config.yaml
num_hidden_layers: 16
hidden_size: 96
num_attention_heads: 2
num_key_value_heads: 2
head_dim: 32
intermediate_size: 768
vocab_size: 2876
hidden_act: "geglu"
norm: "rmsnorm"
norm_place: "pre"
norm_eps: 1e-06
positions: "learned"
qk_norm: true
attn_scale: 0.177
bias: "all"
tie_word_embeddings: true
parallel_block: false
init: "uniform"
init_std_qkv: 0.0518
init_std_o: 0.0
init_std_up: 0.0518
init_std_down: 0.0
optimizer: "muon"
learning_rate: 0.00486
lr_mult_down: 0.7
beta1: 0.93
lr_head: 0.0159
max_grad_norm: 1.0
warmup_steps: 0
schedule: "cos"
final_lr_fraction: 0.1
batch_tokens: 32768
max_seq_len: 1024
doc_mask: false
train_tokens: 264800000
max_steps: 8082
dataset: "wikipedia_en"
Each number is 128 + 24 x the weight over the matrix's rms, rounded and kept within 0 to 255. Layers, rows and columns count from 0. Numbers have three digits each.

# layer 9 MLP up, 768x96, rms 0.216, rows 570-598, columns 0-95
071171112117113153091125144096166103129097147091174154124090107110119130153119065142118104115065185143112145099136119193144112135154105140110181106134116109128146130155135154131154127167149109174114085144071134131128104073116110148105143058114158159127144159130106108126099099137125128120
120129115113105087146156110142136133175074147124109135125125103127170144134134139112128122140111132112089134132174141119113148079100108133158140142115110148127154114130117136104128166150140122131099141112090132134146152151170125138156148120122143132136120107116165086093102115131105158120
123131162160148153141094090109126127109155109100122158138074102097128092147137123117103146131131130141140115138141130150109113090120104143150137155134062132117121118139177117113153140114142110168139109107139105116141109139155124127141122169145125148128126130148123121100112112112123083145
137077148188123125128144105138125186112095129113114155088135132174135105112138100108093127129115120158116117079108129133130110145112111118148106144127116119148144166125110106125133108138180152122159194119139167127131151134083059124157147110067127166122103114095157120152111121104154097140
159106178168143148076105131151156114089182052112101138096108184142101172118139157135126130149115127141145169129078174139156116131148157103131087099125174106135196135105135143145124099137113122098131121124078127165115092088077113136100117127111143100116117128165103138145106115137083140116
149196143072141108101136105104112084154181123151172145113172153087124146116158119099140146114112093165105116137123093170160182127147149150119103091147083092124086102105120108118107152121129147151131168103103147108138114083112145153106114140109107142121152155143157126139155127115166143098
135137138162127176125116159087128092118082154138122132108110105109144134128123136091078113130118130142137119128157106155144134096153145083131131099133112164155121145112133159094154189151114155164131111159096118154111159133139139104145121104141124097130122149165140121107125129116148106157
147122137156146142167128157164098141176163130138085161112121112131155154159118118137125167172124095135124156142120148159179120117147104125112163121106108109071128111130102129105171103087118119088081137119126143081083075115117105134124138108112157131151141135155152119140139081123091063102
134151143140152143083129083152143154087156086169112147124134152103132126145145118116114087142145146137093144180151136143116132144127129152143157175126121117101090095134138119092103130124153102129135120132099155133105131143095117124112130104130088114134144131093157098120108110169106136168
119141113126133135129119170108112122124149132134151106144121137136128107111102130128144124144139101153168109152115144118158178128106122112173125145120117122147063138101139137135136161142114103140132151115155130145105183113125124126126152138104127091122153111106136125138106184158069098155
105117096054133134110125098125158086131130115176128135101130098108144132156173087110131098182106173158096101151147127135139123154101133128129120140138146170128153143096167103138136187090154141120089102106126117091146113082114163106101111119125097149124119161104093090165166102123117069125
160097154153098137104128133131139092099129153086118124132121148113122101131133106123151120092173112142111114128116135140108129103104095156124171143111095067107169165117094163126122161144129109086149118087106151112118144101124163101141143175129145158151144146125141081134093126111102132153
131137171126133176109152188104112184114127131093124110110131165180126143091179151100153111105135122133125129134127112056141095127172148118144114128124117147097156160115139138153156131132100118139179100170188131106149098061153083148126101093123127139126132084173115129120093134137151122088
134147105109127152139098146114141109155138135129140106136145142133145116130127161117172153122112139110094122112151136119125111111104128115127093138129123117131121089132102102170146111096099083115145165158132111079083149141075148144167137125130143145138116102116101200119128136153115126151
088164100135137133154127129143152156184222141133136145110107180062100137151159164123105127105145131137158118124141113115134114148119162142095102114168139111132123172128163118160048114118153142119135115082160175133084156162111088152141156101105131152146109049179130133169145127137113143137
117095121121113132083123112120090206132120165110140131144121109120140135154131093085114142118107133125118088135147099153152149132134129162072133158155111178125130107138115089084127117129110094163138115149155111108087139162101108120113097134109107108118111126167145125113122136115161132121
120109101121127156139084140132096131128096136133122125130125156138179142128149130115124099109164086133125128100114125110165142113117112133097131122164106105113107129112106151129119095126143104134120122117120080109134139131133138106106129104093137116127132108116146121116132150147128095119
146089168157176115147100078161138140096131097146135125107158108115129110118166159135100180147174098130120158075160084187106120127134115116092128107068135113161156117151146119091086121105103130159144145108113121152124120173134101130100114135141161147160150141152135083108138098078158125155
148103121157146117090082185116108132128087129152143160090153148117111140121087121116114119156135102134128139127117112108157143092145091151146085123125139129141157125112075141155097127097150131111092132125156127153165147099080151090128172112165116123125111153124132106124123127127094129130
118122064068084076144140085167173134099219115183178067145139130116123138106126117155133133152150108142111170143101208140132143152129129117103127078150215118091091186171017115098144151155133130126078130163117116108144105132162113131151122115115152149098094137167142163143135102127119082106
089131158079079171114115105135055128115100139129115122141172134152141128120138133158115104146127100164134117127150114091109109142118147057123134127119122104114126102151126157127127132128109090137111115193112108100071125124117175129111133099094156135096094127150161138109072124099151102160
115152161146139122148194078137147116133124126120108116090109168131116113123143077075111082148130140144141166148184173168106180165169180081140116104119139142096152169143118121128138107127109142131122117136123160180135141122158115137159138138142146105117125121155135139116132100150171122153
071122110101132142117137106150136141148104113172119080104136156112128171126142163129136125119123103151099130103128145143147140170088117141137129161121106135160076124120128128107141138042137133168092097106143176138121142125158114146121100104131154126120102132103108125136131101099141117141
126128113122128160178133112139106084100130098147104117122172118184110156139152115141136137105139147108089136132159095135123118147126100097137118144120143127131104098140155096099135150114142163133128093143116098109117154180160142096149145118118147109159139112141118123102087148163190136142
111133124134141114127141126121104155139133086132135132116143092124129111117131138107144132120152121151107118107166134138123097116118097151153095106139117127116113137137105117148171142158128115122134152134133123117168146107137133114093137119103086135116141139130106104129128134159143140126
060160097138155101177143117149087128134106077093164151118162130176101116134135118121119139115161098159125147118164124114149162145108188115101109115102140142112137143136146132144125112110134100127117148171105125135178094131134078091185129151158207139136111114133166125110101136132124121192
134171139095137157112134168118162089139128113145099141083134165119122135138148150121149132164124130138097097117144123122108095137120124171173094114086101196080138189106135137131100119123146106091147142160120110111174102153117162117134107104105148149058162116130055113125133100109141129110
127127150138138153088153133120159131099130110130157154127123172131130126135130156150072108101154127121146146084120100105149091173167157104155107125131131129183126105158138143133164121122142113141141120109133133149115116141125124129127135093093153117124144133092126107094135113109137158093
139114128096074160110158143118115154147133137080097110130147134181152124155112150109133107181088141127131108116138130163119091159081128123128153102164129112146123109119147105109066130144125097161073134126182058157153173119169159133093075133117128119147173100129146153154092139094202141138